Weights of a small GPT-style language model, trained from scratch on English Wikipedia.
Architecture: RMSNorm before each block, no biases in attention or MLP, untied embeddings, normalized queries and keys, some layers without positions, some layers without attention, local attention windows, shifted keys, value residuals, hashed n-gram embeddings, skips across layers, LayerScale.
Training: a variant of Adam for these matrices, 195M tokens, 11872 steps.
Each number is 128 + 24 x the weight over its row's rms, rounded and kept within 0 to 255. Layers, rows and columns count from 0. Numbers have three digits each. The size before them is the row's rms in percent of the matrix's.

# layer 3 MLP up, 320x160, rms 0.143, rows 163-318, columns 0-39
091:111127102127138166178149115128097140076137093108151105127109143150137136110141155120147132129129128111130099106117125134
098:171104143148095104126126121119155123142151130119083136128149078080120169131142091119120110120134118147053124145108151119
101:172106152101097150093142148124133103119151147121090126155112128128105137127125107116105131110126100115120133125114095119
096:121160136069125146123144082180119151146109149108103141147098130126144131108119143171142170118154146111132159109152087169
097:118151176140152106146121122126126125143169108122167135122095113178154085125107115110122132098092119117112149118136084173
092:126120157146135134126129140140082170077144159136142145143133139110133115128120141165125123145162144151110127137099144140
108:154146128134104091101145144130103132112127130190131117143139121125102135125115145161150166152118119099101116181052141123
119:142152080155136098152093107097096110141148142134164126157187095133110106075100108114134159141100146139116148104126162124
100:094138160067140120170093114082144116114155089139126119123101105156094125138148138145142110135137130117119107067100179151
099:107138103157110112104152114120092146191127142107154119097110122123101149147150152161145113131168160096111147175120097134
110:091105122141139184161098177182131117126131120100117126121127166142153176140133150128114093121137117103159150125087149115
098:118145144124147132108129145095155164122136151100153147140123115170172104137126153138169070131145175135138122078156111099
099:126126093124125149142126183126135110119121101120133150118148082114141103115127121163146112075132153121134154142130120118
100:122140179148136151098194110142126097132147116143133125161109132137127156163135165121112097107139143140147051146131125152
106:112101124107113144119093156120168137153077115148146103184127152099124142165129124146127110112138161154168154113154119108
104:155121080147132138131130105122148104112098122144117157150111155173121107142127142168150098137168177114103131111106172165
099:138114139116162164103109123139140132144107138174130102115129136093079124136092097174182124138142101094132114101136140071
100:127138138156123161132130150123132155110100083197132091110156149117119081176151190127152182117130167133144112135135172131
100:110157106153140124125114090159140148092128139109121130141098134182115102123135155135101129128156124107157115163141159189
102:093148113205118116128119111134131130099082121130092134143132104107158160094115097120135097103144128168116143127127124152
100:127121132117138122080139163135153094109138118126133109121123122128111108081176127089155111111109132130103130128133118134
094:132104140128108145146135117135149144125134091136164122139084099123177122160110156149081110117140118102158075123125127124
099:145169156142128121146154123077173122154097148129142141139125110163105105125142119132058106158121133153116079121135133136
102:120088176099090124122133153146102122139111113138154112108140163101151125135135108108156130091161122109118188121147133108
108:103124125107091134123099141114135126152104120154129130098118138110104074136177183141128136110117161154119098110157099081
097:126114090170178105156115108097133141151184099127092119176154148123140106104098129101126109139137113089126139139131154141
094:171164123083099119098130160075131109099136104146126134101129146126145157085110079111111163134131135113132152103106130132
100:127133110068094159155060159114177133163151101141111124119139122108120160124078128141167161126101148105142102112132143148
095:120154140162158148126132151131157114154115175096098131182147124114142138114113125100135129120136165082183138124130096114
105:174109071159125160123099162143086108115133075140187132130118123128134123114106099097115153104146135134103118174128124105
098:110114148146127102170107148152135100123162124123101107124161144159162116117117147088150122106139156121160162125119079146
088:130071177129134146107107139104113139146126118092094115125136167095127114128122113152176108113099146138123158159080139077
095:119131066113179124121107147156160119124121105142152106173162129107128141148148096102096111141175139096094139112171162137
092:145079147097089106099094121150115157136183130083152136130145175152145063158118101098143157168077144135141120108161141130
093:134169175103120107123143111139164134098094113115089118121121116154103132106142177127075149125092101114122136144130125133
093:109125125150171111154149163132123112138088154129139119084101145100131137128143124075094123167111144103082119129122107142
093:130116120118151157112154090144157123123141114101155083120085142125157105075140148119152144127124179094145147107110133145
100:124143085134126088149145134145103053075134136159105128145187107135093080120112127126121127113137170107119101150180125119
108:121066102143131137088109113114127089112140120128108108182130142104148148179150148132117120153114095121166139119117159097
100:107115162140097122133144122102129156096166124102117125089122112175146162086117139148152155112099128136163116165090128113
090:109099164127139138193087139103097144089128121152099145128173149115125117090146112158124118100146138127111113150145121152
104:130128152127096127090138156095128123120117160186165121110090093125144123125079134159118112114145098124144147090107115137
091:103150125122156106122133136146144118102123133150161115099113153076141169123138124102153144159144127122111128115152155134
102:146112113123153093126102083139121123169134143128114124117150205139146064138143141127138103089153145129133181115130133112
104:169105114146136148137097090097126139135112136134142128133120100121071134118088139124126108140125151141131139126132151149
103:113070120127137135116133165134144114082065113111136096149149141121103128127112153140116151136170112125175180144123134160
100:166094138151147146150146149125104120104116115143091129099081178122113146127130148090167144157138154160155138120089115131
097:115107102168150131159131167099145164120113150144102144115131143106125133121150163152116131134146116100169100145134148104
100:092074117117146160148108127066125149111106123157124145128152118102113164159113130147158117104101167115115137107160104122
090:126126149123107164109116158115102084137144109137118146148157138127133095154152099148170151128157088170151102115123145116
101:162109097161123147127092149122155053137097118142156122143117137086109164161130138146132144124092121163124168126155180134
103:162117105133138099087177125082127122118110092121129122125120163142155133168126142162103122102121119137109146102112133163
100:145129171140139116159127133161134134120128132122125144092119125123125150145133115127099151139137108131173140091137109086
099:154159146109099098107076150159109170170150135096099101179144151144130096100149124127133123154163127116129133136136131143
101:148165120110135078145171158153162097142111131125112091126107085131144153166144146111123151111133135124118159152141108089
100:146148126130149103171151093096104126092124134133129112095106087138088123172099123129134147142137163143160160145143104145
098:128095127114133141131109115125141154120174148166123081096130100096138126120099133116111124097138080133113121168146144095
100:100101177164171140165085132118065119120098127119116096151115149116153108106106173125149136120099114114069109158125147081
105:170096143150127128130132129094083116132127178134172105137150111145135114113147128108148134115101104105094163142116160120
093:125090186103103098128119114146161076119113138156147129167118116104171142109150123133123130132128088121133136107084114144
105:116097123114129130131129149140140079074125123163172155129157128126100129123122133104127114142131134124096128123157169122
098:150132143158138149120095148137165098106164111147126118142132144150129134146132170098173118152131076113138151105103107134
104:100136156108124081094160111136143165112079093108094091178166129122133119158127121131172097134150085140133137108125093137
096:112076118137135129142151137148129108126139160113162133133114138136141187108116138144095150121147130101115142146098104102
098:111148107095138166126132137151150155149130145172159151097162162123097169160124111131104133174149112165156124115133099099
098:135117089131177074125078129112137098106116130140141133145135117137134137157155123133124083105141131152146103142121150133
097:128122132153147094101112143154158123140126116144083145156127128087148096070068114108120127180150112131098117133125173120
096:122159188149098126115127124088101152101175114105150122127149123144135159123112133187164138138140093124083133165144126127
100:135108122139140143121127090133134178118143144125112163113158109159164138136163092118109136114132100167129135141148082112
099:138127136121128130100112141150151145176084154112111089148130112092145122154113116143161110111114122182093164134107098158
109:100167144115122110118163124146123118124123133137124154134137103152094111128158095052092139103146149100109129118144126135
098:152119139110122148148169141159148139107123125160126153120157147099138141142138135120125130139145134088097174094125132129
101:157145111196125134148096086174100110122134096115119127171153149113133151162171165114131151140104144131104131133150118076
108:134169111131130147101149131128124134145156101129135155163127112143143133128083086153103126156084073133130121138108107162
105:116141114149140127131068124138095104122172158122131153123122131138107089093120113114116114117095149122133094150132133144
093:140109120134127123058132104107117098088125121139134105117105170141115124099144145139137156117150137140138156140144121110
084:117164148146126170109167126129121076120131118121138111123095132113109140146126117102120144113148106106150043124128155118
101:116093127153099118119139132097155161124148125137117152135129115097132092130132143110134136097139109138130128130122108129
092:157127113143162147165139130147150108127124124170146103145141097114160127141115110114157113093127149146126144165134123111
094:125111121128183121108143155136078146123154070134131101129131110066134124145125118169121071160123141125122117110150103113
103:164137136117164157146139120105162155167098167157099128120120121137128100162132112137137113104151073121105117114117148172
100:149124141100116106157150144143126128138130141137125145150113124155118107144143135146148114148144167130109148137121134130
102:150115162134140131121134160101105134116138102184097141128127138137150072116140096112127150085131154120149141115099112081
098:114158136123135116146141104091076101138118057077137110099145091128101116158130175075129113149136132152062146124088126138
105:127134138103141129105100124117154129122060121102110123089125121139103147153111125067125143123128111163133110148150148123
109:127144106168158130157130168085114106125130175145116155152145131127094175136115150135110147115105080109182125125150113131
103:140134121119124108123104096164142114110155092118071155127143134127158086181120145121125165159141188121122128111155137165
104:128111138130126155144123120146112140099124105134118108121159129107126138154125134192087138111136135152121129179100130098
111:135145177170124142131132112177121131152094115112129094122171108128124140120156133171135140131112111153131114148115128116
103:145125123078126097111122120128114116144173146148134104116144069124114139122132099119126141115119118184161103171188158123
103:121102132136112180122095133115077174114149105153153112108093139108135073175077125167170092145094073137149113133100123130
100:149165138115141122124134106134061113117136133147103142120103103091137124132153112116107105118123166148164167123152110146
111:164146120101172127149115107150148152164159120132138133082132128126128133129118135148122131170142138166135132093116095060
112:114132139180126170102146166134111157085117111118106114145121135128128164110101111097107124109167092148123155154143143117
099:119136106141149150113119111093140136121095109144089123131121152121151126151129057126117181132096106153134138128115142112
101:164156070125121098122117097104087098157136144142144121092085102156127162131166120159109132133123116158100120117127147129
099:130135129095149131138168111128144133159161137155124104164151165117133134158151122148170101103169141125134143130166111119
091:096117084106124087140120136101126126101150118147102138089163159134130106081120069159110162127154134095125142134140101111
100:131085117131068147127099128146151137159124143110105092093126134121124148121157143071094109126104140112088138157142102127
095:143104163141165160132125188096115147131125152123158113155115106146174136099111116158139177129131088109110123115109133140
112:152148189125164128126149124162126120145110121153142176084118130101134143164154166130151167090151149109134099091119137087
097:165107127142110149099147151142120103126101083142118162124108106098105120132180145111108141142165119156095131093147128109
098:164089144116088147140154104104155126097119125110116143141116143133119167125153088150115111145149122058113132123117136115
093:135108121129169119082112162132130119159083180115120103143129110103132102176122158138144092088154121150107121108168066132
102:150156178121065158107161111127149120138170182138101079087144145133136134090111157160126114135143141112158144144123119123
096:129126151178154121136152108086135132096130122104131109110100156169134111129085113134119135123149116107117109172120116105
104:189118128120147113115106127138121154137158142123129138118147099147111104074130133125158110127102122137163139126157131093
111:081138103136118117109127113122125141152130115102090130126110152148148113167155164120083098180097142156072115125123079154
096:132120140140114136165115117168098143090141111113128178121099094148111187152130135164162136148145119114170147157141101114
090:112162131161108129121130143125110100083094102174130172113097120141158158160134084131117172139107141133106126140131152171
103:083097101129130129188077139130162127174099154129113172124111145114133111093095148137128188124154142139168103141171140132
100:141151088133176132147114122123099095149123104090158202138194110104142158135146140124179106096135090125113144088116121154
096:106128093126162107094128108157109169103148154160118147153149175143121123082110155106135140092166105105116105120118122167
089:140102122123136157156126141097152115149081129126105142127134149153115078118128122178159098118121069138122161160072092174
108:058113083185183126126124126174092126133132107130120144156085134143138141114100175083147083131144108133120138137171138115
109:119114161147089158097148169153130091101115142171118147135149144111106139147151139139123135137129117157143146064136101100
093:112100179109129163130151110132152171106126091140115144160159092111163109152118129144148094133116106100125152136160100169
091:102124151148125127132172125076133124109114093103093104126111145080123085169138152135147154132129136146145122168141131059
105:130144132150087107118099110126145109125128121150183146134101140119125146104111153158102149088147160126177123155100136128
089:099169094155166102141143128161147084136153083114116111157143141119130142146127084079092110128152134131124165148095143086
097:150146125117151145096159138112172116122126169103108144131109102127126191133104116093117121137167135132147108120158115135
101:133107114124112119147098081132145087129165130113117106147112147140106120131125123128165062157123117139147120140144113147
100:122120135117135150175119128101140110157164115132125140085142135091148151131182123084140113162152153104131133136128126120
098:104173197147121149130115097144188188135138147121152107138136136149119120134148133118126164176125135126106095139108096127
099:113148131156159119161135115079167127129088098139122126175142132128098172153107131104105111144095135140129137142123150163
107:126129100089084168136144125119119138143132124139108123146115094150115137122134123157130142133147106109080135139087096138
104:130143134161118123102151125115186106109126108153105128144135130099105147158113163142142132117168089102114125137096143115
115:128095134122160121119127161161138106159130106123114114116117141136108110060132127164144150075160143103096146151128104090
097:119096141107130088141150152102133186094116125136127128089137116167104090130130088112133157110135109140115118155087163088
105:144115137139128157083165077135130108111138123123102149131116105112127160163113147133113088149146145102128098127099165125
097:153144134116131173106135136144099118133160138134145106123147109123159156114112122132142132114113096078140133144120133173
104:162107122144074142141102158102125137176110082150152145188130140130187144087099130156156164106151082098122160117116142133
094:174106161124126137104141103132120125154117096136120151095119157108087132148143136095115149099115100114155111111127131124
096:134143145105111114107155122142102101109106110157135117135175113168141103107062160127100148097158160115153111162107139160
097:108159144134119140136155129114092183093153123153123115088141144132140156107091088116112122118108113124144138125108156118
112:136096111110137133145098150133105073132132119130106088138140072096162137106131120119118131105156092132112113121096125083
104:129190143130123124108098125129150119164146146105154129178096129122096187136112129106113132145123129129141095139110105069
095:141149148121134144113116108119126108107156119095130126174162145156119155124111130167120120098082149118117163173126124130
098:120111121145100090101151125149151152118115113124127175101083140090177124138150140122108093125122132155147126098079121084
098:093139113117124132146113185147066093119144109106142088122140146114141114115147102143137132134103157165088149140126176137
098:120116149134163098154129096137122121121136136129100120130133115081148091142141127157152123137128133115148147091179100120
106:119157138128105144149125123116125145115122105118132149114124128127185080133095113124124150129087116115109134138160128167
105:129131075116148136147134122191087154113187150138096128181164134117100123129121141130152098148091128131102129136132116159
101:153126095087155121139125099162088120183123147161120137112137082132148131129196158129135138168097130107139154119114110138
103:192135108097129127118100144115100104092133153121158144161114121090145110128122121146112098095109123128164107131111060103
100:137147118132130124102111130183130112129119123157132101146149116090175125146143102143167151086139087135155131122137097126
097:091170117105148162153093111098115127110145153117098096147173116173137163161115135131060137136135126138089126152159117180
099:143123125138126177117112123116087144118139123123107166099145123163127090124124138091101172132136110163192114090113163151
106:172107166121126151129116105134138112131080120170121136142160119138084153096113130161156139114121122162095164185125131127
100:128137138142180114086144136099140135153127100160112161092089125141148098145132124097135102157153125110125117100163132167
105:137151115119118130093138118133157106167140121083153139118148112051128145124107094103126132160142142155073112057121158142
095:110137142124123103160087155136147173191127176148144163120142128093141076118107110129118096089123100171182118101154121155
098:137132167159105111134115115167109088137136122135121167140128124129128134127127132089093101121119149109154121148108143088
108:134085138121156129100112167144081154143121133137103122107098138154111115123142153110132133148146124130143133143104122144
098:159130142135124166103115100104129134114145087130083121130112103130154089139127177140148123101044108108131128160121147111
103:110152149131114140133113122136116128136139133135131153121115152116061121154157166148110124117122142131101150133122044087